{"n_layer": 18, "d_model": 160, "n_head": 2, "n_kv_head": 1, "head_dim": 64, "d_mlp": 192, "vocab_size": 8192, "activation": "swiglu", "norm": "rmsnorm", "norm_place": "pre", "norm_eps": 1e-05, "positions": "rope", "rope_base": 10000.0, "rope_fraction": 1.0, "qk_norm": true, "attn_scale": 0.125, "bias": "none", "tie_embeddings": false, "parallel_block": false, "init": "uniform", "init_std_qkv": 0.034, "init_std_o": 0.00634, "init_std_up": 0.034, "init_std_down": 0.00518, "init_out_by_depth": true, "optimizer": "adamw", "lr": 0.00241, "beta1": 0.9, "beta2": 0.98, "weight_decay": 0.085, "lr_head": 0.00579, "grad_clip": 0.5, "warmup_steps": 591, "schedule": "wsd", "decay_fraction": 0.592, "decay_shape": "linear", "final_lr_fraction": 0.0, "batch_tokens": 16384, "seq_len": 256, "doc_mask": false, "train_tokens": 199000000, "steps": 12146, "dataset": "wikipedia_en"}
Each number is 200 + 40 x the weight over its row's rms, rounded and kept within 0 to 999. Layers, rows and columns count from 0. The size before them is the row's rms in percent of the matrix's.

# o: layer 6 attention output (transposed), 128x160, rms 0.135, rows 12-39,75-103, columns 80-159
# v: layer 6 attention value, 64x160, rms 0.135, rows 12-39, columns 80-159
o75,106,148,154,223,164,256,186,161,253,215,133,129,155,207,134,240,219,198,186,200,227,185,186,191,220,253,230,124,211,199,194,166,290,212,229,186,264,231,169,271,183,180,154,164,196,162,239,180,245,255,195,195,236,175,243,227,160,245,190,156,244,118,209,206,221,153,173,280,187,187,202,168,282,182,209,191,142,153,216,238,244
v12,095,163,180,202,174,203,208,204,184,170,159,177,181,228,181,178,175,152,211,215,279,213,226,229,216,238,207,202,252,92,252,157,251,235,164,178,235,138,223,191,177,219,211,162,169,182,127,204,196,195,190,250,187,180,207,253,188,166,187,241,261,205,171,136,133,193,76,208,245,217,189,210,244,131,213,189,205,217,174,226,222
o12,100,198,189,192,178,253,147,187,194,157,159,187,305,104,224,151,239,181,235,196,163,250,203,159,143,206,172,234,170,267,135,269,203,164,261,159,220,199,144,207,198,145,230,180,217,204,218,202,225,211,204,177,227,147,209,199,196,223,246,148,244,195,213,287,257,241,237,204,101,176,185,232,170,227,193,184,175,187,227,189,123
o76,092,218,173,239,226,154,264,193,239,154,269,169,194,280,114,249,228,198,102,273,200,176,299,128,128,193,197,227,235,192,243,224,193,168,178,261,212,175,212,320,163,174,186,154,184,215,198,231,206,173,213,294,211,217,131,166,191,279,182,195,194,174,187,180,205,251,237,215,118,246,210,188,178,194,238,210,212,216,149,210,218
v13,099,188,225,236,219,101,271,192,196,123,130,207,167,237,129,219,188,213,230,275,113,243,240,181,192,238,232,180,192,174,148,216,191,248,142,130,162,157,166,193,212,214,217,188,165,228,227,158,184,217,133,142,179,203,189,204,126,132,246,234,215,213,136,192,181,220,190,139,198,199,200,181,301,174,239,206,136,272,220,155,128
o13,093,192,182,139,144,230,82,192,271,200,174,205,186,111,215,238,251,188,233,226,224,210,204,259,174,216,230,180,134,200,178,192,174,259,199,211,169,262,236,238,144,205,237,177,203,112,199,255,201,119,183,253,222,266,193,165,203,318,113,116,198,189,252,202,227,250,226,180,179,120,195,189,164,184,184,172,227,202,249,255,179
o77,104,190,191,205,272,193,280,174,224,169,217,177,256,187,189,196,248,213,189,205,223,219,167,243,202,297,235,183,226,268,220,251,202,276,180,143,213,271,226,199,128,159,145,185,217,224,223,171,263,245,142,285,182,211,205,223,220,228,203,211,208,181,198,105,157,210,138,193,208,221,218,196,170,199,156,217,209,272,186,222,252
v14,107,154,152,140,191,262,196,225,255,215,224,248,118,120,151,163,207,176,93,192,211,205,165,164,147,180,137,219,240,175,197,199,206,181,201,189,249,261,158,213,284,199,191,235,222,205,207,176,222,133,229,249,205,136,229,169,257,233,230,108,241,175,252,142,195,235,171,153,205,145,260,213,200,267,203,203,204,204,171,149,156
o14,102,180,94,230,192,178,195,186,197,173,247,196,224,271,242,229,140,185,242,187,203,233,219,231,194,222,256,279,250,242,159,175,263,227,184,213,209,174,166,256,196,166,225,164,219,193,234,215,218,255,179,195,193,215,214,206,175,154,138,201,190,321,208,166,211,135,193,272,186,235,154,187,237,170,199,269,263,242,178,221,222
o78,104,237,223,221,144,141,210,221,196,183,208,251,209,114,201,198,140,223,219,171,178,135,146,165,118,229,136,202,181,132,198,178,230,209,197,256,172,235,220,193,259,268,184,229,259,171,181,227,270,186,252,176,177,261,248,155,192,185,199,167,208,203,206,176,278,167,150,192,213,159,181,226,215,245,170,160,216,149,191,173,155
v15,104,190,224,140,210,225,228,185,301,223,208,251,218,262,211,243,221,185,227,201,227,169,155,153,168,185,229,210,213,201,211,246,167,218,246,211,188,200,211,193,252,238,175,283,220,266,183,247,169,136,205,184,164,213,144,192,271,203,173,197,192,198,189,196,189,166,294,175,253,209,191,273,218,163,110,254,159,240,225,183,197
o15,110,172,228,182,149,131,165,213,159,225,264,184,171,186,198,234,210,221,170,167,174,175,238,249,218,186,251,158,197,159,231,173,124,211,144,246,224,141,174,109,246,127,148,157,229,150,183,184,179,209,225,189,258,190,160,206,187,133,208,156,186,162,186,148,195,192,198,178,193,213,192,132,237,218,263,223,110,155,212,219,272
o79,094,203,194,195,203,247,226,191,182,250,193,137,298,166,185,217,176,171,276,194,183,295,128,214,181,153,222,144,199,177,123,215,162,262,203,195,276,215,241,105,229,187,222,188,219,154,177,186,238,202,219,195,199,121,199,226,202,224,220,198,214,114,161,157,209,194,249,215,201,163,127,229,215,197,199,201,157,202,185,137,233
v16,100,194,208,149,139,223,192,203,225,186,173,239,90,228,251,150,169,150,181,189,122,214,236,235,196,166,282,202,222,207,216,147,194,177,236,164,265,182,219,223,203,167,178,147,222,211,148,230,168,268,216,204,188,266,227,138,206,232,160,200,267,224,213,228,249,151,200,200,137,209,181,133,114,308,247,178,198,215,188,158,219
o16,106,194,184,197,295,211,279,268,212,221,193,106,196,183,163,188,210,236,190,218,183,242,158,189,199,158,173,268,197,150,192,179,238,144,188,208,245,223,262,234,176,225,251,232,243,210,262,186,239,185,195,218,161,230,176,207,173,203,201,182,131,156,169,115,234,270,243,245,266,163,206,252,236,150,186,256,264,193,196,145,203
o80,094,216,231,222,162,169,132,171,197,285,237,183,159,160,251,204,173,215,233,182,212,203,182,167,268,206,146,203,168,276,141,152,272,166,241,182,169,211,204,289,236,236,134,217,164,79,217,220,217,208,197,133,186,219,194,174,155,194,152,239,207,186,257,226,202,176,165,165,208,250,265,251,244,229,169,196,168,152,224,153,201
v17,097,215,168,201,252,208,198,213,210,228,230,200,197,206,267,214,260,250,154,243,206,270,165,198,191,202,224,191,137,175,213,191,227,121,219,263,175,287,158,208,291,119,204,181,291,232,168,156,284,237,202,187,205,171,184,224,225,240,180,199,209,180,140,227,151,238,209,204,189,259,227,184,136,255,216,234,239,196,181,228,210
o17,105,220,247,217,197,191,220,192,231,218,225,108,155,318,175,168,150,145,243,216,174,191,156,111,284,171,171,149,273,155,224,217,133,282,213,219,199,157,190,190,107,217,254,159,228,176,220,276,219,236,221,179,172,168,224,210,266,193,212,207,221,228,217,183,169,177,202,171,214,275,212,162,237,221,209,221,148,258,185,190,203
o81,092,194,260,183,223,198,163,218,264,158,270,252,188,180,187,194,215,204,229,166,168,147,150,177,203,228,151,242,201,139,183,196,119,186,174,170,154,102,172,76,261,193,268,284,174,219,165,185,130,176,220,179,221,195,195,207,151,145,244,206,117,228,209,209,206,152,187,162,178,208,206,219,187,195,183,159,173,186,232,146,178
v18,098,265,169,301,210,97,206,180,129,150,238,165,220,110,197,280,198,178,215,187,229,209,193,122,172,229,252,171,210,212,220,193,225,246,189,227,190,185,221,185,283,172,157,154,199,195,254,183,216,198,201,182,196,255,215,133,173,229,209,177,196,200,223,257,215,200,220,217,190,220,242,269,209,196,225,122,208,236,213,197,175
o18,093,195,162,182,183,262,120,161,258,229,184,300,235,231,256,263,195,214,132,205,241,202,209,187,254,190,181,212,113,189,229,233,176,184,308,219,210,224,227,164,215,199,207,213,247,158,146,157,194,173,126,257,242,173,218,202,188,189,132,206,293,199,242,170,223,168,210,165,254,145,202,200,117,121,163,201,135,172,249,253,225
o82,099,182,248,261,202,245,173,274,168,224,159,190,131,207,202,227,185,212,229,150,218,139,161,204,259,263,153,157,196,168,155,143,185,245,224,224,201,197,219,80,227,196,213,248,242,208,210,175,150,201,142,195,172,265,220,261,213,115,255,214,229,209,147,192,184,193,159,221,189,209,231,241,152,181,211,201,279,220,207,181,123
v19,099,139,204,195,241,224,174,187,258,191,167,215,153,209,160,164,211,239,116,152,192,228,201,255,267,142,231,201,192,205,234,158,244,180,153,249,281,175,163,234,192,138,259,169,182,176,203,236,131,207,153,208,201,227,204,207,188,288,235,267,233,205,156,275,176,227,127,239,254,158,199,169,132,181,174,213,263,221,120,195,220
o19,105,264,215,141,176,197,145,192,169,202,91,164,256,216,234,141,188,241,266,248,168,273,183,199,201,231,199,164,201,151,178,246,208,258,251,133,226,236,184,213,194,134,210,213,291,186,232,219,172,226,208,195,177,159,240,214,214,175,217,185,138,226,234,179,160,193,233,205,227,157,238,153,218,235,199,173,195,155,230,172,164
o83,099,212,213,212,157,173,232,144,266,187,225,193,197,231,211,242,211,192,144,275,169,136,152,186,156,165,184,227,179,219,246,157,288,138,177,216,166,139,213,337,271,196,142,156,240,195,210,181,236,214,227,141,189,216,213,153,147,300,166,220,154,203,236,208,216,195,159,174,241,230,216,199,266,162,162,180,135,176,205,207,270
v20,090,120,186,167,194,180,109,178,192,210,212,194,160,217,252,242,124,280,179,155,254,150,212,291,169,200,200,207,260,208,195,111,239,161,152,98,227,280,205,224,231,153,223,160,252,176,208,201,207,158,204,187,234,188,150,183,186,203,252,140,252,163,74,216,121,177,174,258,212,227,167,181,143,195,241,217,249,211,190,225,233
o20,096,247,190,168,146,147,240,175,231,263,224,154,190,241,159,219,184,159,220,231,93,165,276,175,180,210,198,224,231,157,227,265,167,206,203,180,174,156,198,270,141,163,187,214,197,158,213,206,233,302,209,166,183,150,205,235,304,137,208,232,189,206,228,157,240,188,191,184,181,226,202,159,267,244,227,263,153,213,161,206,134
o84,095,165,208,206,211,164,209,174,264,224,164,270,199,144,198,179,224,236,157,219,246,114,270,212,185,221,201,302,168,264,233,178,190,153,195,169,153,185,240,257,196,184,185,170,177,260,311,142,211,244,153,217,152,192,166,235,209,220,212,194,141,156,190,163,224,202,173,254,238,240,232,201,274,248,204,237,221,162,163,303,232
v21,111,215,238,261,282,167,133,174,223,248,231,225,151,211,179,181,262,196,121,234,258,188,217,208,203,234,233,228,180,167,183,250,221,184,144,225,248,207,192,210,156,181,213,197,258,91,218,252,136,119,199,89,165,167,124,211,176,200,232,224,188,211,188,252,191,123,241,162,240,130,245,143,249,252,209,188,186,229,219,256,177
o21,103,170,174,196,124,170,183,238,176,183,213,129,110,290,174,230,146,204,164,218,215,189,192,266,257,251,206,179,210,174,196,201,148,145,208,185,131,188,258,241,232,194,210,184,235,191,206,164,291,261,192,186,183,201,207,168,187,224,91,278,251,309,212,151,303,212,206,235,258,196,201,188,236,235,220,198,169,184,246,229,256
o85,113,203,195,185,204,179,204,202,151,180,197,258,260,173,233,203,249,269,209,138,199,180,205,245,215,233,207,189,199,255,245,242,227,225,165,185,175,237,241,133,182,131,169,187,284,298,227,176,175,200,168,199,236,196,204,233,200,186,253,161,181,175,212,170,91,289,180,173,205,257,167,154,153,212,158,189,176,223,217,201,262
v22,100,190,260,249,237,133,166,214,175,205,258,268,208,174,178,246,145,186,244,270,249,182,173,194,167,219,153,119,147,171,201,249,163,234,230,199,156,257,277,157,175,187,115,309,206,221,216,253,244,192,117,129,193,212,132,212,240,202,222,205,182,253,185,179,212,239,275,244,216,194,247,198,269,270,179,227,240,170,237,213,203
o22,105,182,176,216,137,226,167,171,159,203,250,206,188,252,212,226,210,180,202,141,213,131,194,236,274,314,211,202,194,213,169,134,194,213,216,230,206,185,160,237,235,266,145,178,148,223,207,201,179,132,218,216,239,207,217,208,168,201,167,201,240,207,186,172,195,148,110,229,217,231,177,215,141,195,213,213,136,190,183,270,215
o86,098,244,190,199,231,243,199,237,215,224,183,197,226,208,171,169,163,179,189,199,263,205,218,236,194,235,201,237,200,218,167,224,117,206,175,245,209,219,257,223,138,215,234,257,213,198,205,165,174,243,169,225,201,121,175,207,268,196,180,217,253,207,200,232,131,199,229,235,168,183,194,186,187,204,231,204,267,232,146,114,138
v23,101,178,216,160,282,195,170,198,136,140,133,69,196,199,186,159,171,128,231,123,209,172,209,189,213,205,169,187,223,227,219,182,265,247,171,132,242,247,195,212,144,148,222,197,181,155,255,134,170,248,182,208,284,207,224,204,197,210,233,231,184,191,147,183,167,204,148,183,192,208,207,161,154,174,228,238,181,152,179,234,187
o23,108,219,182,185,220,258,192,158,229,215,173,232,168,78,155,156,267,271,200,279,149,235,241,177,155,210,215,188,240,242,209,215,151,180,188,163,187,208,210,248,240,213,245,255,170,246,180,194,222,192,155,231,145,146,187,161,210,233,228,247,202,227,153,262,243,251,189,210,194,185,226,236,192,231,193,100,225,176,233,214,161
o87,091,149,188,194,157,171,172,170,277,209,207,189,173,196,139,236,178,191,169,232,254,134,270,187,308,199,172,162,202,147,201,181,236,196,251,218,118,230,197,273,268,233,169,223,276,261,241,170,199,193,156,203,208,254,207,215,182,200,212,121,197,111,260,155,153,205,194,177,233,232,273,187,236,199,220,190,170,141,182,317,233
v24,094,212,200,181,212,238,203,199,194,127,228,223,201,195,199,255,200,168,175,152,154,262,191,220,221,195,210,144,164,217,204,180,199,210,275,190,200,249,206,158,177,165,186,207,197,172,274,207,241,182,159,165,87,190,198,151,229,144,189,146,270,198,152,170,201,184,224,123,182,168,223,182,104,231,193,231,206,181,196,234,181
o24,097,216,160,249,224,217,226,189,177,250,266,181,217,132,222,205,231,187,144,296,233,205,181,198,217,188,163,237,196,215,166,213,184,193,150,142,245,240,276,276,294,226,170,136,211,256,203,159,204,206,153,243,243,234,195,153,202,202,206,256,194,219,253,250,163,172,174,217,297,267,194,205,230,210,175,176,182,195,296,187,222
o88,098,153,176,198,180,264,133,265,199,151,98,160,173,172,187,220,161,214,276,172,201,181,251,151,289,189,249,182,158,164,165,169,109,234,181,208,200,277,227,128,179,250,203,256,231,154,207,175,127,154,215,223,154,200,158,190,217,178,259,185,249,160,212,151,230,204,166,149,203,182,266,189,219,222,195,204,250,235,166,218,165
v25,110,233,250,197,121,229,222,238,234,178,110,150,205,156,283,157,217,202,218,185,180,157,181,203,187,168,154,213,88,157,232,263,204,163,145,193,193,242,245,189,194,205,168,242,243,250,106,210,207,214,180,141,155,188,195,244,210,144,147,157,226,223,164,193,193,240,242,225,218,196,177,107,210,261,155,267,169,174,217,199,189
o25,110,184,220,142,203,152,221,217,175,204,281,116,129,218,162,173,247,120,208,178,174,195,233,188,202,103,193,161,302,194,189,138,211,174,146,218,209,123,190,240,117,176,212,199,152,215,230,264,216,224,230,183,98,214,206,163,182,232,235,212,116,172,167,199,198,190,169,204,191,274,205,239,272,165,261,146,204,209,146,208,189
o89,103,205,246,230,227,207,206,188,269,245,220,239,236,175,176,167,177,191,202,146,271,191,186,205,149,133,190,216,229,198,154,206,177,169,270,222,182,162,179,199,193,176,190,306,191,141,172,172,148,199,243,197,214,137,190,221,163,228,264,215,192,192,186,230,220,172,311,253,156,108,195,246,170,255,282,177,188,188,197,179,165
v26,101,183,200,233,195,135,132,187,226,160,212,213,210,280,191,183,255,216,121,206,248,224,223,165,162,195,212,189,251,221,206,105,222,201,238,198,192,207,228,201,237,289,217,158,215,157,222,152,236,216,207,232,173,214,175,169,221,182,154,226,126,161,250,241,167,199,101,174,163,213,144,263,201,123,217,223,209,215,278,219,188
o26,101,228,178,206,218,225,288,218,257,246,169,205,190,149,189,299,159,263,184,244,155,157,141,251,211,235,210,210,142,238,212,276,231,205,201,240,173,163,193,184,221,222,218,86,181,212,201,214,180,211,166,179,168,207,206,266,290,118,196,242,268,243,227,158,240,110,198,149,161,202,150,142,228,223,178,189,234,201,208,221,241
o90,097,220,190,209,248,156,201,178,203,165,195,237,140,178,198,253,289,174,183,265,157,212,191,239,166,254,223,156,211,269,295,251,150,221,142,164,207,164,160,201,158,125,177,227,190,251,173,247,263,190,188,287,204,207,239,152,199,161,218,178,207,192,207,120,170,185,163,149,175,219,175,150,166,174,188,201,249,290,177,220,150
v27,096,197,259,278,230,146,177,153,217,117,180,175,248,205,252,172,269,261,203,214,206,238,262,188,210,232,185,171,140,221,180,273,179,247,136,221,144,200,189,186,191,180,171,259,168,236,175,171,206,243,197,159,240,158,244,296,236,161,226,274,110,239,161,187,151,181,231,176,191,185,239,126,226,240,214,187,187,196,237,215,228
o27,092,160,243,205,175,261,150,187,221,211,191,169,157,128,198,176,238,205,229,233,235,170,150,209,194,180,212,156,222,235,199,154,160,223,193,269,217,297,202,232,219,194,212,183,189,223,219,264,235,85,176,186,200,249,154,142,213,251,177,158,191,184,180,220,184,188,182,177,250,132,160,214,239,197,127,152,253,229,151,250,151
o91,100,252,244,177,248,203,218,180,250,166,296,191,186,241,165,219,221,149,103,139,201,168,207,188,213,252,189,215,307,191,187,228,199,194,143,200,172,167,177,195,225,157,226,222,199,239,239,175,198,251,161,294,252,146,174,224,151,185,249,149,164,168,193,222,83,174,206,192,170,234,209,134,184,169,181,132,139,184,233,150,210
v28,107,226,244,185,160,135,189,181,141,229,255,161,168,171,197,229,231,177,264,184,249,179,196,184,165,178,282,177,193,152,228,202,232,228,159,256,209,235,197,224,204,246,263,215,270,92,186,176,214,183,143,204,246,152,284,182,116,243,198,219,170,144,207,223,211,188,174,178,238,132,209,284,214,140,202,235,249,168,139,185,194
o28,111,195,202,171,282,220,162,235,223,194,140,276,221,213,233,160,210,232,203,233,189,255,233,140,191,246,234,243,202,227,193,178,261,210,224,98,204,161,226,95,218,176,227,256,206,236,171,143,167,291,216,141,167,151,219,214,249,149,164,195,245,216,163,237,266,210,249,246,138,169,206,162,163,216,202,194,185,195,173,196,184
o92,097,150,196,186,259,227,212,213,216,153,270,210,197,204,199,256,172,198,217,182,248,171,194,221,216,248,51,221,200,205,208,234,142,231,199,278,180,170,216,173,241,193,123,224,243,252,233,278,221,278,239,201,209,193,240,212,190,199,170,179,185,165,182,160,188,226,202,187,242,225,169,206,157,270,256,184,186,189,221,157,149
v29,094,172,206,230,234,193,177,258,245,155,195,202,260,227,211,215,281,183,190,183,195,221,184,190,216,163,156,196,163,201,242,156,204,174,302,223,82,223,129,182,225,246,198,250,132,132,216,154,192,181,166,298,163,166,176,237,215,244,251,170,229,247,180,165,153,150,129,227,150,154,186,213,148,187,247,225,227,181,209,236,170
o29,097,197,195,239,197,216,229,156,189,256,188,183,188,105,220,176,72,241,225,215,178,156,153,181,220,170,181,153,205,238,173,155,139,260,161,228,294,209,246,263,211,149,218,107,168,274,194,261,234,127,198,210,193,196,205,188,243,178,211,239,259,190,138,269,172,184,122,216,194,304,227,154,229,271,159,164,185,201,181,227,218
o93,092,209,166,124,97,253,231,183,208,204,182,200,158,261,107,208,258,151,209,290,202,189,162,151,216,167,247,169,176,179,213,195,152,193,185,231,227,178,140,303,261,242,177,215,221,217,151,182,193,187,219,203,212,186,92,120,226,176,232,121,200,200,185,170,212,167,167,140,248,186,280,148,198,138,207,215,217,232,144,218,247
v30,104,233,213,118,191,210,239,228,212,152,228,181,177,146,189,141,219,264,207,134,172,163,229,235,172,218,242,189,189,184,222,224,196,237,159,151,154,229,159,175,236,281,263,146,238,190,187,191,195,257,217,219,217,247,166,177,204,115,186,250,227,244,257,157,194,203,168,207,212,185,206,175,227,234,213,253,157,277,229,147,222
o30,096,252,195,177,231,198,220,259,277,146,193,186,206,170,171,201,263,188,209,259,182,227,208,204,118,189,182,253,179,256,199,228,272,156,195,191,192,153,241,148,147,207,237,190,231,218,229,238,151,143,216,129,125,260,308,150,227,222,201,188,167,192,233,192,208,215,223,235,174,227,180,185,143,211,221,184,283,228,176,212,220
o94,106,173,218,233,227,134,227,134,186,202,258,175,199,122,228,193,149,244,136,153,166,219,179,177,185,242,198,192,231,221,243,216,195,250,189,204,208,205,215,252,166,143,151,153,172,134,205,241,323,266,182,241,281,196,174,241,206,220,189,221,245,171,176,197,201,155,187,193,214,169,161,152,193,268,208,168,169,201,239,131,176
v31,095,108,243,192,168,159,201,184,239,270,178,228,203,222,142,220,226,182,115,200,171,195,210,231,296,90,176,197,177,228,138,194,225,185,106,256,216,141,167,219,117,179,230,187,215,169,267,228,258,200,133,133,177,201,197,156,183,170,239,245,189,242,180,248,221,259,217,196,238,218,244,153,219,168,189,225,232,207,197,239,244
o31,093,183,203,203,267,254,131,188,133,139,165,177,225,262,223,163,217,182,225,256,206,262,151,220,250,296,157,212,179,210,190,165,197,206,247,168,185,266,174,163,269,223,173,264,198,201,161,182,163,235,218,220,190,221,238,242,182,187,161,238,178,195,287,271,192,141,160,217,190,169,197,175,208,199,175,141,240,187,197,202,190
o95,099,161,155,148,201,183,218,155,296,197,183,200,224,244,174,222,241,178,186,302,141,209,237,135,192,136,255,238,147,215,222,216,176,208,146,140,216,197,207,235,145,189,163,198,240,203,253,125,176,230,294,124,97,132,247,138,223,264,219,204,236,251,237,183,196,265,220,216,225,229,174,229,235,199,205,251,178,255,181,280,205
v32,097,206,212,250,179,216,125,224,170,208,217,248,175,176,144,123,230,174,242,189,227,166,231,195,224,134,192,162,278,205,210,250,221,217,218,244,246,156,151,196,148,167,274,198,183,173,203,197,192,274,184,255,283,242,297,209,240,208,227,248,199,253,271,218,267,256,233,214,232,127,197,166,212,297,216,178,200,201,198,161,181
o32,109,164,168,176,240,242,190,230,144,142,161,232,231,203,253,164,178,241,253,199,265,214,165,203,193,274,223,261,192,254,188,163,222,195,232,200,194,245,205,160,238,253,214,264,176,193,187,193,173,161,235,184,171,190,271,191,166,214,170,220,168,260,178,207,185,228,214,233,211,178,245,204,180,128,102,157,286,204,163,195,223
o96,085,253,282,137,159,185,190,189,205,246,220,203,177,216,194,167,109,187,167,209,184,182,177,195,239,194,160,227,231,191,188,164,292,209,232,242,191,191,169,286,213,314,164,199,250,55,199,265,238,276,286,147,244,198,189,203,221,208,144,203,245,251,225,215,176,205,211,182,249,244,184,137,263,229,242,181,239,164,199,117,187
v33,100,252,255,252,155,133,169,216,212,109,125,254,178,198,245,236,219,210,177,205,150,186,198,211,217,190,125,163,197,225,197,235,189,216,292,164,161,235,246,199,186,194,144,200,162,258,184,186,176,273,139,161,235,260,253,194,177,172,215,206,228,257,175,239,164,257,185,224,166,241,192,202,253,180,175,276,157,130,203,271,132
o33,092,72,165,191,217,220,179,121,190,204,229,187,216,179,212,178,212,183,224,220,184,194,136,173,214,104,243,207,276,217,251,63,132,216,123,242,215,235,164,328,182,192,233,181,163,182,210,232,219,186,214,265,116,198,198,262,222,208,157,236,229,147,221,197,241,221,182,119,198,204,183,219,218,115,140,145,261,227,161,253,194
o97,103,247,224,182,256,232,207,221,238,233,158,225,157,273,186,175,201,147,230,212,295,141,232,209,247,200,220,266,202,245,179,250,157,173,188,259,197,202,172,284,221,237,214,235,227,222,191,158,188,219,223,228,216,166,145,236,199,230,235,200,215,214,212,206,142,152,180,249,198,209,185,182,248,220,212,216,263,195,109,159,115
v34,091,244,196,132,258,193,159,195,288,172,237,241,189,131,159,118,255,230,241,120,190,175,134,174,170,229,191,230,231,185,183,218,189,209,224,131,221,135,226,201,215,163,247,206,193,151,236,282,146,266,212,270,185,217,189,183,214,225,266,203,266,253,148,155,192,126,189,226,163,111,195,240,195,144,231,263,232,229,215,174,202
o34,091,214,229,147,236,194,217,235,191,207,203,184,178,102,252,228,205,198,190,208,169,182,238,209,208,171,201,214,177,207,180,208,92,166,190,194,213,204,222,214,189,120,232,125,216,167,177,237,206,207,215,133,185,204,231,157,177,148,92,224,155,128,151,197,251,265,189,180,216,183,230,192,207,312,195,155,221,172,177,172,238
o98,098,213,152,199,176,191,197,126,141,207,218,216,242,144,260,159,144,240,214,196,188,118,149,223,244,232,183,190,206,170,258,225,257,188,267,211,191,178,219,263,182,221,207,127,211,183,285,173,302,224,156,220,276,233,194,259,167,240,195,88,250,171,195,233,196,147,187,203,201,251,187,147,236,225,224,192,180,186,213,150,299
v35,100,240,151,243,157,140,174,206,203,237,236,205,223,215,164,211,228,216,281,157,277,211,150,214,155,184,204,175,291,246,214,211,215,243,84,199,182,189,188,203,221,263,183,196,218,178,226,186,256,197,263,190,252,161,260,166,143,175,207,199,261,175,163,218,177,156,237,191,116,285,261,252,177,161,227,203,167,145,186,244,230
o35,109,172,217,277,265,258,226,224,241,163,161,196,191,161,198,205,249,192,170,250,200,126,177,147,208,226,215,264,135,202,210,234,130,138,249,173,187,183,232,150,215,230,209,239,198,175,157,172,219,185,185,257,231,197,171,214,240,219,152,224,237,191,134,244,292,247,237,140,196,111,124,167,212,183,112,224,235,238,174,196,132
o99,091,250,188,160,268,200,118,235,190,180,164,158,174,209,220,181,149,166,159,216,183,196,227,195,239,229,202,205,177,176,91,191,150,239,233,238,217,202,198,149,201,232,259,197,208,190,177,189,185,200,213,290,169,164,166,214,224,166,168,82,262,193,206,210,150,189,182,241,174,226,215,172,218,277,234,211,198,165,146,173,145
v36,106,175,268,207,200,155,245,195,166,164,171,190,197,194,232,201,172,174,168,254,214,140,159,149,207,256,198,229,212,200,178,175,178,223,235,192,199,241,187,187,165,287,214,115,190,224,189,160,124,210,211,202,159,192,169,293,228,158,172,201,229,137,231,189,208,221,195,244,210,176,254,249,224,156,150,177,244,255,202,197,201
o36,095,196,286,140,133,177,184,208,231,266,237,209,207,109,199,239,204,235,200,160,123,210,266,228,144,188,203,135,178,176,249,238,300,175,240,196,222,193,230,177,169,194,155,274,161,192,211,196,247,134,193,184,270,195,191,142,224,270,275,200,180,202,194,196,159,211,175,181,158,188,206,232,166,240,238,146,166,170,241,210,201
o100,108,196,183,250,272,157,217,152,157,168,262,232,182,207,215,206,257,196,156,140,151,249,163,198,215,204,239,215,267,202,262,250,184,185,206,230,139,173,150,138,198,201,212,230,138,255,145,292,170,209,186,211,215,260,210,256,250,99,255,197,161,140,178,231,200,184,208,202,124,145,207,219,145,140,292,178,166,215,209,185,177
v37,098,177,199,219,228,233,246,219,270,219,229,187,259,252,197,168,179,178,252,234,126,264,258,207,197,218,191,185,126,177,227,163,151,179,212,198,224,194,218,186,113,173,224,234,183,165,100,261,207,226,175,238,229,184,152,269,313,277,207,205,219,292,157,132,189,224,193,253,179,210,169,207,167,177,208,238,241,194,265,183,150
o37,100,233,239,216,197,195,211,211,150,221,212,167,186,166,186,177,155,202,209,192,214,198,125,169,242,194,235,194,232,154,149,231,183,249,212,197,279,247,172,237,243,233,202,145,182,268,230,278,227,100,215,193,240,199,205,131,140,238,255,172,117,164,158,213,166,225,124,270,229,213,193,264,229,289,226,200,155,224,202,174,217
o101,095,217,195,158,201,208,239,169,192,203,282,150,155,172,164,198,207,161,187,264,193,193,210,202,211,191,192,224,256,221,232,200,226,174,235,166,205,142,143,225,141,161,192,200,148,208,237,248,237,191,135,207,221,142,211,156,258,224,138,181,206,234,219,188,266,107,239,177,201,182,241,204,180,135,231,249,168,219,201,171,226
v38,100,227,222,252,179,151,222,248,142,153,225,172,154,161,224,183,219,112,170,161,262,199,171,160,193,222,183,211,187,161,149,190,187,203,340,178,230,201,208,197,232,183,158,163,264,248,223,193,228,162,167,179,192,177,180,131,129,201,137,220,191,189,279,200,186,174,144,220,167,308,262,177,253,159,200,198,220,186,218,181,192
o38,096,173,159,139,159,224,234,124,265,165,202,189,202,239,180,206,186,172,225,202,141,150,237,153,245,147,176,134,264,187,241,134,191,237,147,239,139,150,148,229,156,222,208,140,151,231,226,202,229,280,213,220,128,227,154,254,202,209,192,229,246,195,238,196,268,192,203,143,145,273,166,225,198,200,244,275,203,142,222,262,233
o102,102,235,112,227,212,150,266,268,127,217,208,238,167,188,227,179,199,186,218,162,237,171,180,157,172,231,185,195,205,226,133,249,210,147,189,199,247,243,246,205,237,151,198,252,194,221,99,242,201,168,185,130,197,221,182,214,212,186,245,194,242,182,184,197,122,159,188,300,118,85,221,231,169,198,199,169,250,192,144,157,186
v39,091,159,237,198,273,168,228,219,164,171,120,229,215,179,198,144,147,246,182,181,217,255,156,190,232,164,253,207,235,232,233,181,228,135,240,173,256,194,214,240,103,259,229,161,225,182,197,208,123,211,218,296,186,219,177,226,149,109,239,220,246,192,204,234,236,230,167,223,198,176,218,172,237,192,227,245,161,171,196,209,167
o39,098,206,166,180,215,193,165,157,207,249,200,124,195,191,163,220,140,271,230,299,197,231,203,263,157,183,196,234,178,157,155,215,262,249,196,177,142,202,204,245,197,160,237,195,194,130,148,191,229,200,224,179,174,203,264,170,193,218,146,231,135,258,211,133,246,289,231,215,178,242,272,183,134,179,201,157,309,227,232,243,192
o103,087,234,211,122,268,176,214,201,140,176,182,162,172,207,197,181,175,195,174,208,156,210,163,204,210,230,279,224,207,216,212,180,280,212,204,179,149,270,239,255,205,213,177,198,176,293,184,234,186,235,276,196,168,195,221,269,244,137,202,204,183,221,230,190,150,196,181,155,211,249,215,194,200,186,191,231,240,209,137,175,223